Weights of a small transformer language model.
Size: 10 layers, width 128, MLP 512 SwiGLU, vocabulary 8192.
Training: a variant of SOAP for these matrices, 4700 steps.
Each number is 128 + 24 x the weight over its row's rms, rounded and kept within 0 to 255. Layers, rows and columns count from 0. Numbers have three digits each. The size before them is the row's rms in percent of the matrix's.

# layer 6 attention key, 32x128, rms 0.285, rows 26-31, columns 0-127
114:109118140099166094141105140155114122152114106153111101105163160110120101137151120100158075131096115137155073116138075126129119165072132126118154112149101134107124141074121134122130167129160132112105136120147113150083124154131100164113106089105110080136089140159104126099109132137113141130142175126145130170192183115147134144102106139110105130103128141108109134132143153114133121127110
106:132147120139109100113065124143118123131150116144124148100128087115141151138193155095138122125153128120142116107148127079113141122150138164121100109116151122117116094117105107104138114101087141133157127151176129130121167099123112115120118106122145131144163111139127124121144177125163154131136135147118096131136127192169099174113112164111103101131139115124094172154094199090139119108171
118:099133152116124134175182121153129144143160145140134142131093091147098125145161134109149106148156138122151107144101165094136153128174099129123140128119148195113131122176140163130147138109143070106107121129148104149177098140105125152128117119115124159130129150145137130110101128146061129095135156148117174090120175129117094140138118159118114142105097133134121079111181115123142117114118
121:169133120172132116120091072141132134163089115136102135123139100141111083173161115126113157131118145118109139146150139079085128142145108150143138144104103139173107141094145172119112133143128142123137092130107102137127143145125124124115118110122104116123119089158140119145160111124137156105141159140084070176123108102123095131088136174112133107095106141170142119086118156185125141102099
093:112111122097125131175118148096137085157112108158096130163118129158151124126164142131177154129109151093128120111116155087123117164128137148139128141101150126129099172120091153173140112144118117106098168181143128147142145170133161109124094149138146187133121118106078131124105120119120116145136146093111081112144092131143170151128109117114122150138141095106110121112107198117097144107149
109:085115177115125135137119137138095135102049130148145119119103147166124153173155106108147125093152135131129143140114102154145135152142115143113093103153137129176114163107136138091141140138083099150110099108166113159111141141097154123101115153110152119137157100119111110184118084119155145156139111098095106137157106161165110124105133126127120152124151177142138126115141152126116119184096
# layer 6 attention query, 256x128, rms 0.29, rows 27-31,59-63,91-95,123-127,155-159,187-191,219-223,251-255, columns 0-127
109:092124141082117102115190148065146058139103178072100141094110137163071114135129134119109127118149104119146118141104169100180132131167112144112149110079133133116131131139115140111079141122090093147115144100140131143111146141107134145120129114146129141134136127131134125117091157117161126133113124164150151121136103106100100140152162111145079147108118138153128114121162135116150129147139
085:163131177111105098131095137126120131141126143109131119098147066104101128126121111132112132151107117086126124174120119139128154169099158129145100118116177119179169104120148106126087145147140131120156125109139120150125092145147118141120095095129125106119160114121126094136132169105098121110084153118165188142127112179148129117139137106084076148141150133098154113134087115088166115118113
118:147117154149119156118138142161125112105117142128093085153112133109127171143155125105175126115150110149127149116115088122110082093075087142110118172104121101121164131147133116172138103092114149142116134133105145153131134084110134132137123153129164161134123145100146158097139150136155141152141055125083123165091100133096145158091126131173122144114118127104109157101124124137136170110170
084:110116113135137133157115157140077140133122136163101124124175149139086122133102087139146109175137159118072114103138106110098140161153135134103095113134096121166131101099123203163129166145136147084115111136133110153103130134174147137118088117097147143136055125151118103146089131106134138165141154118107114104119131112137159075133122142148130124168133122133114130142119086142121126130110
103:162146138089203143126100118157168173142178133064093112116082158115140136128123090121113137105171126119125159135124128111123105131101089112118161124080183146140146143134124085156093120150112112132138143149128126132142083110109119183148170111157106104143150122128166143108141125132143127135133138128151105137086110106157115117122098129164109129141125117100137116140143141127134179139116
099:109111138097129072056118109107109135134114119126128120129146087165109174146109091107147125122113117152138102127155128150101108127135078132140071109105138102147170080126150119108131127113105126149116115122097114169127122116106171111112138154135127102125112091137173119098161125125094123096177122126110125144125163108112100159119133120131122120149103142163155156183117119132160078164123
102:124138126076139103138116098139116062126136098109138120106150092117113065145118180156098139116123115122129134124157111140137102137146142154155142154139120125140123098142118097122110083108147137108124138136110150138159161169067127170136112118141130135088152124147119098149136147126122119092076171177135113135112128155120115181137119109109097135123106091078102151123137147150173119164114
097:135137184136128143108131133144139124078174124137120101152157146143161148176150150082072149167100111111145130120110125095116087122104135125129182123106097138135126148139190086130122122090113111110162166135106163108170133164116072116153158144128132132147179158160109110110153122139147160113126121151100128111119151142145123127132141135127132117137134112144110140138146098141151188119124
086:064129117181068147162136186123131145122144168154130132097153120137119101154152089150119110110158111101102126117147092148103141137140193148131111150122108100119130137123111096162124141105157135109132149154119096165119105100148141108131095118132146157142096109121110094164134125135109119113147151106173095094160093106146161132134160115110134122116127087102097153119167132129115151108137
094:147129195159110106123105153152093175140126103106104112155081142136110138133092142125114141127147138126137088114099140135127105111127109110145122158087193197100128155137103152124112132113085124134181116109161152087111141090108120170119149146106098114162144137103152128110160119130138132144114099159097164137154136110137119136133147136122088145100138136141129103085119144114105105163141
106:127135129120102131158148092093117116116141121055099123128133081115109137097104122139152132115146078122108212088096100140112149133145113199149148116116124132133127113117164128163155158134134103097147137110132138148126155130154153141120120170149132140149129096180135143106108162110144132152158104117154122145119105112126146121095126139168161152115105158137102144140155121142080095146123
092:142128139121106110141155114088131124109121165118116183109117096090110102156126121147122162082184117122107179162139127160141137130116133113116133120136096122160129123117178129143082152150177127131142110109119156160111115124088137140174126099159135146066184107178115079124096117126112117155121135146129144110124127145141139101126058147121100108126112144102112115128115103137133152123127
119:124130120150162138104117150146151129161112117152129121153129164144145160113153151095124118149099150121127101116091116121145121088128137127133126126158127125047129162119131136102135136094133127134129153092136124116148124125138097137117114106100145169129166142099166202099181078155139138132145127126068163121118129146156166173144138126134135144076146157133113138097113141120159172098158
093:127130112139114135114116159145117121155123110144174153165173143145184088101115116115125133110145133116124129112127098117166137122160129118126154123152106135140152093129090109128120123122089177149089121161117124135150146116123151102120100169115106127147104083124159124101129141155154209089165136102167111143136082133098152132119123147168072102134141132086121122127113080139160132101122
087:144117128151132108114133104175123158148115153112104125176125183161104139142144122167139148115127166162167098147140119138084145068145118127128104155105149102169139097128133101120137108133148145155122093127115116066160114134116148139115149137136102069097102081111157179123129127137181138114105108137115145175097143142135147136133116139132113131114102146134111120145100120065132124115142
131:121110098137111122098081168170150102123117107132141084128112130147144156185141121111123134111113158115159095144183174107114111139157103114168099112136157103116126098157129147128130124111144136133137143143165152074088129165117146100120126135124161153124132155118146114136155172152118138132124160171142111117148186119142106166145091117090132147164140179150127158128118152132130090124145
114:148139142098161128153163085170128107164159159133127106136145110106110114158105145090132123100146085118092102144142167130152093123168100158150130119080096143141165140154102096127138093097161103102115109070124100121176143154088127146135129113150154147109143108142126155146139116098089168140130114115141152117154103151142138103144111151093116132104100143118127152112162114147151149152098
120:129149125149091117082122096136160123113121147124109108106083119127088121147108126074135138071101084134120130116143145124094094114162171157126139122131111125187095136141144113126124112108154098131135175134144109131139142155152148142120150115155200122124133117156143092152123138157162159142088121112119094146111117135187124133096120127118149099121149172158102150092115116166134154119119
105:102107152158149131144156110103124089134190132173086114134121113134154118140160092150133162116104137116117113137138125125115129140174158136150151150107147139147147109111082132181163115110150084094116148131117117169123142138150164128133127121116119164124051122126103127078123141148116119151167139124143133108152136092147171165137119159112105125129079103175114127119113134101130173140143
115:132109105120133177165140118133144103123083103141131120144103113153119152125146101150108126125175129136115126139087171133128120120112141162145174126134152161124130129120126125124126115104126079164080124078148104092104160118095134110132132136116171081138135093115151135147125134105120171202126138130116158147137113122092092111134135135121070153111101113113205143126133123140116100161111
091:116154146123099136146167091118131159134127133122154116153097145153145141107128118130135107159115078086180164064115091129117138142148117120118109087164161142110135077128144125085131137138139090113059141104131151093112159114130109161097153128109127147116154121121112132140130166159112149162128175094140119082129119116143139124148119112156122076117159127111125154133169169129134111141136
099:145117172134120109163155125121128107104082184135178152113133077119122082140131161138147171100148108103113169144101115122142126151148117149130110156113108130133175135118122119102103092140160129127141155126116131116167159161074118125163124076129132125107136117125098115091127113109125119113115165149175126118146110135124144078137084124113098153097130144107108084140099114135149106086152
111:154121134111120106104112145116132102122100117165144124156116121139118151151098086079172129113105145118111136095160125118124088130104110136101152117116087153100134102099160143132170113106127140125103111118106138094147133110169162141126142144103153102143117100094152150129103110110142156132151087136076138167127094117172132079101141067136161150150107135143154169072126123164104117124138
109:159125093163130166122114124145130111125135101149159108160184119140123164138141145143173123186074116121108075116119104109103123128137114128130114131118109127142103140157128192122101119097122095130096112098119149118140155127132158092140118130079157134153130112154140112134082143121204156116105120104122110096139104141125180103148152140120137124101113125155112128096146136110167163157135
092:137145114120119121098142139147099123089117134151075168139108108152118118102122091107126108094168142165133170106097099111128110094133131158135129127071139132127144132106094100157098114116139118137117120139144136125114120101108149151100135198124095090112093115060159163106163123072148119125132109120123145129134142142155080124126086143108115126112139146073108149096091107138123143139129
102:103155127137122104143140155118115107136151199101115125121124089113132083119126165128129125098161171139140089156118157097137113139140155108191134146116135144149164111165109154122120116149103149118155144121109146141099137134132155143109141101119152153108125104176083117111156137084099148159134161121127124125079126129111124104182105114147092142170158098137131108172104142115146113177125
089:140170100118144099154141112112145109116137171147150129137112098130157139130115116075116135171117105113143123178105136119150079140153112127143158132127110099127128138201110141117140138118184117129120153137137122106130164103133145118141147095115126143123123144194062127117166146140128119130135085136155131144130092125180143152126156127135146123100095168134153099089133148163178109145115
101:113135162129090141086158145120111142134172113146167127147124147095121180141139092106106147105117141137113108083117107122104145095133112103079094116131113148119138125101154077165140127089137125159111088149142133120137087132099132090118110140161136089134125123107159137153136118169153129113108131121109133178131174120157095125093155097098143123112114102135166176130099119127077148131096
084:093162151133131129188094148157143174142157123130108129128140110132132094143127163127143180134147091161111150152119126141144144124117127131105181138139136154134085168084190145132129159109148131138106106108154149118097192103160103129139169103148109125100115114178119140127125128164149121134128160086140146120120128118120120079157146162097164110113133164132116094128124141140144131124094
077:151106149162108126130117169116140136093094159108126135145165128098102123112120102096116087109142118131062116157100116135151079092147128095094164135111146163119111121090138131114146120120134167104118166082127096074108120116104155103133136133163161139143191114130130099165172117137101109135142120139107127147120138170137113108138112147085117156102138143107169107116141098119098112123133
102:123156121122151140136116093073161127124106171092112103087200138158130117162141142162143145137193079113103130104113146105114137149108147162140116154068105120147143112155152141119130078156142100151096164114128148131115119105164145131123132128130108144127139178124117075135111155109121160154102160131152109110120096140152130119112150148124087105138132106118109128150153145131116124165124
093:159109136074153114179183112078160119115110149122117070116126067169075119093131156126121134122092150127124138125106143140153150120130153129137163125116105128154127109136147127112092119141127113108110132157138129151113138130177140098151163108139087109086143176138116096114115163092123118132122121120173113092126113154155100119124116149125117129111139139171124111065130135160146130128118
099:087132134152116078118144178149142128151144120146128169161129152071142111145104123066124173152109129143119107138160122130118113121104124111122098094105110165110151117135140135101113104093097153124132145142083105107147125084120108118126146147139158139103150100115141171098171087184086111128157127105132126145119123089144172110133126130144112139102112099133082101146122143157115144152155
087:184141088137115166130094118112106132111136112153102175135153111110140124116131160111110148156105117152155215099106146107080127128157112176152163111171116128132131143154128108174134101103150119082108138136124101149101122141100112148133142143116128144108110162141128089110157133110140172122116108101105095101119113089116182146116130147155137116140160139136112126117144126153161141132094
094:091065110115129145106105175183096122125116104105056113152109149122133122146158150121159123155124146145132113143118111132139120111099147136098127101183158109102155169139123140097150141170155139128107130116079130106127103102128107102135167108132113148131131170107135162128154110128110152096152084138117129133121122138101110146094111095119088119092150111099113095116100122093157155109135
096:110082090139085076124138113124113118115140131113174116122167200112128117081138084125144127112089131136124138135153124127139136100132146137124152143147101125117098118101107157135103154134145107153134109176105129155125106148141202090083147122140094130108088089104133161120144120143138146112148116101138149157123125111126125102136159137091110152133102164103086116146168084146126132133109
092:137090151079103124172170149120092121166124143155117126122108120175170084084173139132129040150154145135136129134142106125162143151146154122120166135103117131107143131099105131152141130125157158150170161114120112121123131130081116085177125121157133137143103141119093098130135129132142125131083139134156123139128151124144145125097096111113123151153152131144072128146109101144161129113143
119:147123130150146150141157130155134124099117166142137149139140147133162155119135116105136124098150088133151123118132105081111134094149094165118149137143109100096138150124143130142156087130115168175106108139158134135126085073139112123129151161175115108128147125075194144169150139169142127117131083104118076120120137125104121147105126161150104128150148106110118164077172119112158135125133
083:131132121116169162139105133115164123102126128087133120093177118123139125160131103154149096107160107089114124115117090149105143145125108104105135140152102118127158173106172138126130115127113182079122142127159172132132109160097147106152117111109171154152092098140116142151110116110116132141145179148126144126130146147117131070163120085133138093158143081183085142122130140132135095116112
101:147142087166150148085130120140105111123142169148116134146103178132145169104128109071134134124135127162145145166139118097122072087132116163147170113102120124085118146142146149135138149097136120140121110116125112073129124133142084101126163154092123102195104133073184148112152125129134130135130140134115110138163132151127145103114128145117148123110122136114117124105174115177122152158108
# layer 6 attention value, 32x128, rms 0.214, rows 0-6, columns 0-127
100:083133138150141111162086096090125108137131132107101131138135145118194138147162129125100139145125130101098119128112097127158155162123128165150087142143108105137154169122103174151098082147186182159120107112121124101112151133147119137105134143136154150124118158139129100128115122146108130140112173105104110139094108112076172143088120117137125150116105134177099119118135124135135079163116
110:112142110129091130107143146143141133118130098136139105171091136070099163105085150106151085136135130138089104072138131109168125146104140154112109150130150174141094129130132139138156101170096137138089142162142135113115124137121138112147135164123173095106134140135135092105114096104093182103131112117098145119086144138134087117123108134166117132159089141136131102103165083107112141120161
089:105102098095116163104130111140157163087149082110155117125110147111101156161153128123135124169113146121126150138176118134102121156156145130118124097144133135105142160126096135135135142097170126093160124134117151110181102137131143131112101147091153125131095124125100147150111073167193192114142121164130166106120140148124146128144092107158140160117150154139099146142133098106132166102125
101:129121136097107107187150115111108114139131109173117124084167119156105095148119130160115128149144127111137111135123107128112119143137160131108142125089128097154130133139096127122070108156148142149127144152165141150135152129120072119093185089084097096149119139147097137112145164117142113131144080093134135150135151124162115136170162157139101115124126172114128153090162120087105148176130
093:152104138125172158141182125112091162136116090127117085091155166110123105177145130116149077100139128100129120155132182085124103151088132133156120130155142163125123110153109128131119145092114135083145155116138124115151096110138116123126092122135096102117152124062121145123117112134133143100100088165114155092097141136129108145118158157109163124122121090183147129128118119146117110129154
107:151120130117083144121158149115108098135129144096100109118084118126189118117151141107116114137167093116158195162106152135099112111098138116138094129118138130136101124125136106068139123129111076125132173161124099119097099121161143126102133109104134098148094100119124177095125167186130112128142155152117164105105152103134138124122138108136090096102142156136143124118162103156107123100136
096:112125159125114133102141105096155104119117135131140162095095124175125127091160137063134113143121145098105077130114140101111118123170159096127084115159142159119111092131182102137123095114140155189141111151128144074123122137097175132130105091145155135133091130114141154117109176131147114133129154109122116094119113147156143152085121153120145121119116156162128125135143102115156117142082
# layer 6 attention output (transposed), 256x128, rms 0.275, rows 0-6,32-38,64-70,96-102,128-134,160-166,192-198,224-230, columns 0-127
093:120101114086155115114153115095166132145146083134117096145108119160133153181095143123133138117108122132137149087106107152152108121124142139155130117185133146138161144161146134094115125091067131170104111131094160101130149153109150106157163142101119124122095136148148131084164140123148170109136094138153113088112075112133109107128159130133153103082136105145122181126127149139149148131113
107:129144119137155121089115094148130148118088125145165146111107100095092189118115091132149126121162115137119153141114083128118132118184153137141142128148110127172118173133134165148152137134136152178140154137133115167113113121130115094146121116154149094139061113120161107112150151133123122137145092088110051096101138167073137125091152116127145096123115142137136121131126128139115135140147
092:110149120094158140113124118149168177112139119099151128132139082169115117164121122150170139117158154119133118124148125145113134161175161107137130145152143142100106143153108149139118089063161109130122133119163165138125107164170160118110102146139158116119109108152118127139106112119182091140154116063118127099118139144103130136126093090133134154128154121077082109140111138114127182129121
102:152141139096116115182148160111134082137103122140139118156127140147145101150125114117152110136167166109141136165129104122112141137162124135152082099103131140157134147068135090129087132093107138129180107133137175173143118150126102136111130086149150087140099116141137119146142125148115177124112117155166165089116156140194105127130150124121132108152131103120082150144146104149132138165141
092:150069098127155155137160141132103111132179126106108110127176126146132116156117120095132096135106171104138131159098132140137092103092137128109092124138126103151178097059138144120114171099117149166134145121159116112125099107167147096093100127148133093138123115060130124123131129144120146098096145100108091135133087084106106142099155141104141123125129116116117147129112143107092128148133
093:090099143151160083141141155067136111111122142131124103148097126138139148117157151140165095164108116103144135137154073155144120103092151114139100074125160120093134101139144138121137124169167137126138149133097141082162105138144130100098131143130126133118146124125136173131120134149112143164175142128064112130119149105151149134155165132097122099112074129143130173129096112126120116170141
100:120134152128099121064157081103152133132105128143143132147096125146124193121131144093084134126117132172104116156110140160105129149121141108128142080080100104136139111155171090113112108106123109164097141135099147143104140124119092154135120101132121127120136129111160115076163127136157095117182123128070150156121138113107120111100117121128147124106144134183129103143072110135144113113118
082:141132142128089112133161129159119133145095110152143105186103136142194137136122134177126130123127119151140133112119089116129139157181119136153122106116094094155168157134100110106152099109101099207123114111128176137116116113108123115107121111159166146127157052140127146162122147112141103085118127118115109117137129101131128132103191144158133150129160102131122155117141117141131126147142
091:122121161155076123125088121114098140164132092123152148153129105123123164125110059130123127123126152132088096143144138135136106131185128113193123174154120127160173138095138134126154120091105094141142132161098157131119158127146127144122118105170099123129116152136140161121150056105123115112107092134129133133123116123122122118121128141110198142136088119142121098145128099149109096106156
100:165178081136112107143116152124136104127139121137125126137145096103113173122172171093126110134083150137122107124137111149117138149092122130146134106171130122105151084173100118116183125143117093081082124123108135131119106145155104135109137156080150121145097128156118143130112145145118129097133155150125120091124139121188137098122096133133109127171118118128123196139146187124144134098134
103:116150127110091096133174172133088130156122144132123153104137116093151105136066173105107152102086145119145142120118124134144128138087133144129128128167172146126127117205098132139150130204101169141130136142124179139148113136166160139129143143133126120091141124140107154120130119125134099118130133131147147129134123083119142115189097150126115133152114134099087102132134152142105126125173
093:096115115136117091122110156153149173142140129152113146111092132084159155144123117138146126148153115125133146122170126103112174155083167133092127117097135107093087150078097118181154139154152160135139127119136099127125118117142141116149111119109122120148153087118096138169141125156113069176162122113111123143119162083131158116123120126130116157135128152129170128121073083123139131165142
095:114130144136132124099088154139122147103144116115102087169099141140116105104195127099105119188071113135120096159122143130122130161081112101109124094092184119141153104127128145101129087150112119125136157105147161145152133078143128133139151131113129132139141122094125162131118134144079161107133160086064095139131149107122122134145106146086083117116127116149098123119106117122145135126142
104:127094118116147154077172088114128112139107129139142111162162083113142172102105134168131156132132127144146123129130135129112126124144124095116102131162127096167109118135110171081131127095128129117091143089130104117120142113105126087138120145149091100096183143134142111126166146117174127121107146137119090168131141181124159071082087152129145152128121123145161137108095136156131106097122
093:094097146162085140110149129146106167150130146129151112111150121125174084130133153116114079144141136126130192121100112109147158131117108128148126109111093073118109115135129088148108051150140130138129135098138092119115132134132109121170136131197122155118100183114115124131090134129102118153101131149130127152121161171101142122123119144143136114112080102114105098104125114168132113110131
085:149161154133125126131108151175140130117086122131146137161157154148130143127103106125098127135102098120130134130156142126153176139098144109084109144109147137158095119127113209152155149138161109125109100129140128122132137083153148158159150156173150111107095129106140139126204158145144137134141105132074108104118153136118129127117162127126126121143113174100179149101148099087146137141146
090:067068134166164100137091139158150131169147162154087130147103127111125108116147133173138088162136102143105138141148112142104114104140164116170086178146126126132117147087167111127109133128161129131174134161106110119148138157165094115147085098150121111158123144161132112127118102135088130123158126130155102126141128146131114157098178101142147134112120137146095132137130144092118116120145
082:121168133146102127165113149153110125125141120148103085101125173137126076109151145114173085137150092122151106130119137118111155094152169158101192141098128127105084151151128147204108118146142142126135135121131084139117132137128138141070156121121089121174128121142112150136129134125114144146127115098106088143170140103140174120109116150137138115146129154085133145116133118128109171125158
095:108161141114089144174113119160147136117093100127132106127137174161138086120149091161125131143141156142110103113083099157119078100182131098139152134132145101096140126147144097133105137100116088082152119122162098138128124122130169116144089113197098134141138159121109134166121126134132125130109142145081131146120135122145136148070088169151135168121152123131135107147116090127120117135139
107:104109116100086093092137200116146123106119135154117143123114134121166076115119127150120107124123151120117128104138123131186139159097136131129120155158121118101101143135132112161168133132121096156078126168152127078097135147131129137140100117113131144153066136147137111115167155128156136164153092158122116141159050163131131116106114137136146136132110164113176118113146138159126132143127
098:137111134070144157111182137093101135118122162093105141132114103096146156117139100126172110145110153123128156090116106116121065144200155134150102116101141156145142079142139105125157134149134151129164121165135088092141140092100147121119175127128122140131142082115146149130081143152127141138096159105118131137126160109164126137133124126136135128128093124163106152108132122119103075126150
104:173128084128135172115118144142128103140131146153150088133138078138091168100106111132129141125136150125129105133103111130109138081099155144109132111109120123126094093066120116128097081143128132101105135130140147140160157116098152145164092132094147119134125121158124146149123112120165111150127128127159127144163137137177122096130086133140124181064140147118146146120108121132160189099090
083:159090154103160158114113126085123143113167107111110113134148158148132137165180137150115130163114154085150158113163124121107101105137090076141118137102116147147136128160139084115134118096167163130146121137124133146129135132104129146072095117127139165109096124119139114093162097124118086108105149110145123106142143072141133155112143163114146107091175121118106155172112148100134117109100
088:108164150099103125126076135101115117160140096104125136110121143083105120089153165180108130092149115116132174155156078137120150135100134088147127133127140123152111114163132143108130124141086127121110099105148123123108135131151148134163139115099098102120118171129108123176136126123070091098086106098104131113104120126088143140125122134106143076145110120102155138138158159074139101137096
090:144096088190103132137124169128090127148082133150122136128142114149130087099118098121132165129082179135127097093130135134137103093106107122161104102153142111108121145077093149104127161134109121105137087131105142138135133085122159106119121186159154144137156102113152124142127142116165119113133132164174121155130102134147147149083118140106142160089132147131166154140150091154133123119111
093:143137157088129112109102120108155164087137130109148171125105124101099133119122128138096094110083141116135124101166119149104147174116115122121136162092119148137118120164124148126193140179118142129154121134075179122093126111143118169136121139155184148128120133119140121114185088127113147139125177129129083107107108097150090138150113120132084097155105105149112144143139118149108121135105
088:069136153113181146126123117095114150126130128095156138132120127089099097162115127098138131085102145153105122148143121110120103110185150104117116120134132136118130118216119129113125075113151099133127126141130152128135080091141121150121128128138123162128147178144131128110108128085134113150130099084130168099103152103151119129145171134127139136129109129143063119186112163112132118115116
089:154143148126084139156122126145088160119167091121111130120147150104148082133126127126113161140159102071154103107168138153138126077064095124136128169115157134158101119153088159145137124135079116142132134146139115143130139109146155155126125137147171139121110122161125147139115100133102115117121117107084107134092148108094135140147119148158126143146113077100095101161157085102102110142155
119:098135154086145150119092126094152169111094139099125107123132123133085171108136111147118150108066125101116150126147155154127135162149134113131149121119132122123096145175110130128129143150132102126105119120120111119126118130212142117096112107097123143143133105087123127094166146142096119123149124126081140122109127105136127147107145077128117090162125090133105106147087194112103081113145
106:126121105163140154144178104149127117161162156128134144121128111153112139095117146091129150152096143143136163149079128126132107161134125141142140064102127106095132095070164061136110124156135148067121152114129124135142114142103166159141137126134107121119168130076126127155076114133133113132144148143171131116134144124181153151092129125137113173086151136149137102121152135123136127128121
105:144148200121085101085107135118143176140140124101113122065133108142138149130114113115099129118162121122126115132125141129142138110142090096088138131101175131141122104118111148151102153151128172161141136104136131181126158102120135127123095110156080099063141135145161114103167106118134145158141120128115139158148142092096135148150109128160110089147103109148166133087111146107107139129142
096:129128142127121120102109124105109178140140146142144169147104110132149105142114132135120129139120146145156159159111129161088074091128129084095126134173143133107117124120134105108147158160137085099138145134139116124118134145136162085135071149143117126091162067173127124188101089154158152159115099129160111124129154167127121133155125143136134162069131164158146118123149155124128125154110
095:088150159139126150129147159141124132120147085180117119162140138119141159131117129121099120109113144143096151134111115126124100085133074110163136141141150140089088126086129117161104099124121133139162114144122191141151144185119100109165137098133144144134091111144157100129104105129087131121108090125153165154157162134121099156126157088121109120151142117090070106158139115126112162108120
096:142154113165112130139152132184123146104120119171163125116143099128120141094120122139125155152091100136136124097138137088117133139147156180186147132108160146152131168149115150086115148128132083113108158146116121171134155123103117107161122158170117101113131112174160124177132095101121115109063110097155119090112138159106125101095113124130111107139137127114105122115145099138176139116145
102:124084121156102154143116176133141160122127117128153107138157147089143085133130124140164107135146127132139113157112127133178122116127108114139127162114127159140119161162121146129135173121116162148110159090138127189101116133142151075116090109134106136102109112156153126165142149133160101140088102149164131118124177128070139109144122123109155144178074138120138093159130129113117123122183
105:159163115135141135150143127194130102099123151136109149101140133116099119111156074141161125141153100089137108111161112096123155101104119111101105097136173117104125112151156140114114125097098115146154111115103170113158118097131128124153147125161113099124167129080110147138085113120120184115131115123101113149150150137168146137137099123100101106172112138079156132102112114098094154170114
112:130126141109147116139128136132130147108124135120146098094159125152111110089145102110110064065120090084124106131143148113112129109092136163097145120128163097119127110125088112110144134169135105149117145120101124126139145149123101124074149115101107146129144145147121186148105137154113122156141116138140161163174156098140136131141150104128061105183140135143098160102147149104120094161098
103:115107111138136116154193130121099104171141139131183154149124169138128096154130103121136131129082144169143130116092165106191129130091188126146115098095130130120116150139122083160118097142155119107154136113132130074115118147096111133147164138114104102150110137149106147141118107145159123128125135172132142178112122099133109145128134131108131179103131121143159112172117092127131111141163
106:152126098146160107120094089162133112106124139118142183115131092115092162153143086140200108118154130117159134102123137130135087127133139102140123117140133108130113137137122160118178082077112117116083107154093137114132128137137119170162150108128142131131089171068122122115099155109119128103153146166106119098140104124114166117145095162148141124152112158117135106126130092122154104104101
103:130136151137119115145087117118159116130122136168158108127134167124106094123145098106165172160148116134146183136114108119146098139163089168166150116110128114148127146179134119117084127094111164162172133124115129159128113107092137102128114156115131152092162111078109083137133119078125111123148113129146141112120136157110184135200121134126169144148118113106127085115139124129137110140126
120:152127111139100178110131111143135118162132101140114139159151156121131151146127098159122093091121175124143148105100162169103127124166148124093124146161132141102114156137140061131116160119095139140132100091115112139089105123147134087082128097144161105149157122097101113162085134141128106134144104117177123133127150110148094146115148128107120125150171125118112156112156113076092085109123
107:127187098130114115187095124146137086102157129146116144104138144102133122129110123114134123119090163114115143131137075127133156143111132110165151165175102119126116163080131087146084153120155130095141129171147138143137116156118120160132113137093140125134130142126105119143090144091131133100103130114128090122083104095121115171161147165134119135125158074089129108116149167136106153111088
098:124106125167154129105107096141128119158131118090178156141138159109124091128142150172107142115139137141124144087144134128143127130148113147145088197121154133166142145130151110123140114087151136120168131202154102112134147151086103156107105137130109114142093153133156106106096096102146121144119174103178145133116127171082114141147139125119140127149125147165125091111098112125138100158154
090:110083098152072124129077147106109125138126133147125122087070138120149154181100145158126174086120135113099113115117142170144154181133167146142108120133112100123127147067085143149097152127114125109122104142154136120106126123162128134107122092142120138165133110118141101082121170121118149125119135145110103140164105118106099112130147141162129099142140161101144181119112117151138146101141
108:148109103121140130162136136099111109120127098163098163127129126122144108131113108088114089137153142115099108111152113156152128134121136156098111131093138130156150117060125146100107131116120124136128135108109105119150138080066167162136119086129156134157079131150110118069130180089087138169105134112190132134167119134102099122125153144116157152140119112111098113119149125151126101166120
116:137126099170168112148103116142120145124103144133103102103139135148089168105123133105102106141154095106131124159169116095134162122154130180125152140119110108104156114114164170151143124134123143176167145100169073124119136116137101147134144126063135113135108153135127125159184124104128131148142135096106132162152135086127109134108131136096094133176105098136148117163111137073111137115149
099:113140105183169108102127121129085124121127185123149131146102088140130149112119090089144143112160123072119108156152178135160133138166137153127123138139096147155120192104130152117143124120169143059158109132147092140142157115115118121109121142087111132143140129179116138151142144127115146145154122141139115149129150106098120130131143072120119108098118162129154155126172129152123117168133
115:164135105137100111131142098127147105122143160124117119120145125173102136130080137101139125156159099156178136177141170114106150118108074121098131085113145131112156097079106147098106170118109145090148108132091151128164141131107176153122132125108143139113183108155103112108155126131114144081118141163154135132129164087128107120109089144128165158119118105107135121141144158147131164144120
101:123114102143137131147097106129124148171146109178122115124136122177139112139149101124089115128110087120124105124163122121181124193100129134100124085125147139163172120074131134118115133131147120079124098116094155112168114134126101129125119132120117130144113168131119123160171094088055140110121164141140152113183102129131135148105092156127109133117151135161158119127120089138142157136121
094:128171132131103103125084135121143099121133141148117173138146122126116140144128105127161095113067145156126122127163206121094098114122165141133125175132168182118124113113108129138169162138120104135145149133136164155127132107148115126122117207142148106125158107152155132147150137093138111149132144104108147096116105126094147120144122147141158092154120150104136154138148096133147072156114
121:116111131154121113109108180128140114090123132162125118155104140126176109158119120131166094126224126144145088110170107131117123112128125133085142163117098112085122137063144158134147083137109138144107126113145117119109138112131098109136102132100155121180101109134155103152137127149170136151147165104130132123180118132090148086114111137109126122135131132096126125130122147121119184123133
089:163122124169099104156129135157123127125089146177119104109138130132147127115142123135173141171099096104143117098095150081127095106113099147139171162139076120109127141141100142159150131124169157130139154160126124190143123128127155107144133114145115148170145106057149111135154120116104143146138070122104108110141112139141110133110137139122134141150131135104134091123174089148081130132163
111:122109098106111163130097101099158127138127114141145109109161129169129140133135138129112140131157087113145121147105131156167159153105116160107147093125123100185154118131126106123122105126154134085119122132154151070131142160136128137091106118133112148126102129177159135080139148065113144096109189146085154133159131149089128119125133077138145138086114105158136133078110092127130112127134
114:132157121093090109100158110126104105144087149079089133120130089096142121125111172145125144107093127168128156139141149125148148116169139128138136138158114174145126115135150117102154143130118069155050148135097117106090131109134126144121187147102120122130147142117125126087100142139116144103138095138125136128106104138152140131158131154149120085109124154126128130100180174168104103108121
102:135125156090153138134105095106114109123141124113150156141140087116128145135121135122135148115179101162163141154177100104118113143124125141107131069114075112170152131124126079138126107160118160141130111131142149099125135084117107125134129112135148131147189156068132117110132139135187121083160168140127143154139121109113131170136147125188145136109088134141160169127139140131129089138128
092:109114146144148056138126127124138086106170101196133121134112128127134104158115156082161108169108092121100167149141125105122108117101079173065126097141159116105146140118158158106155133134133106150130104102108114123136121101138101140149152137141179128163154135163114157124094109142105152104135150148135146136136112131133111114166167109099114133133104151131147129108133100121151140100098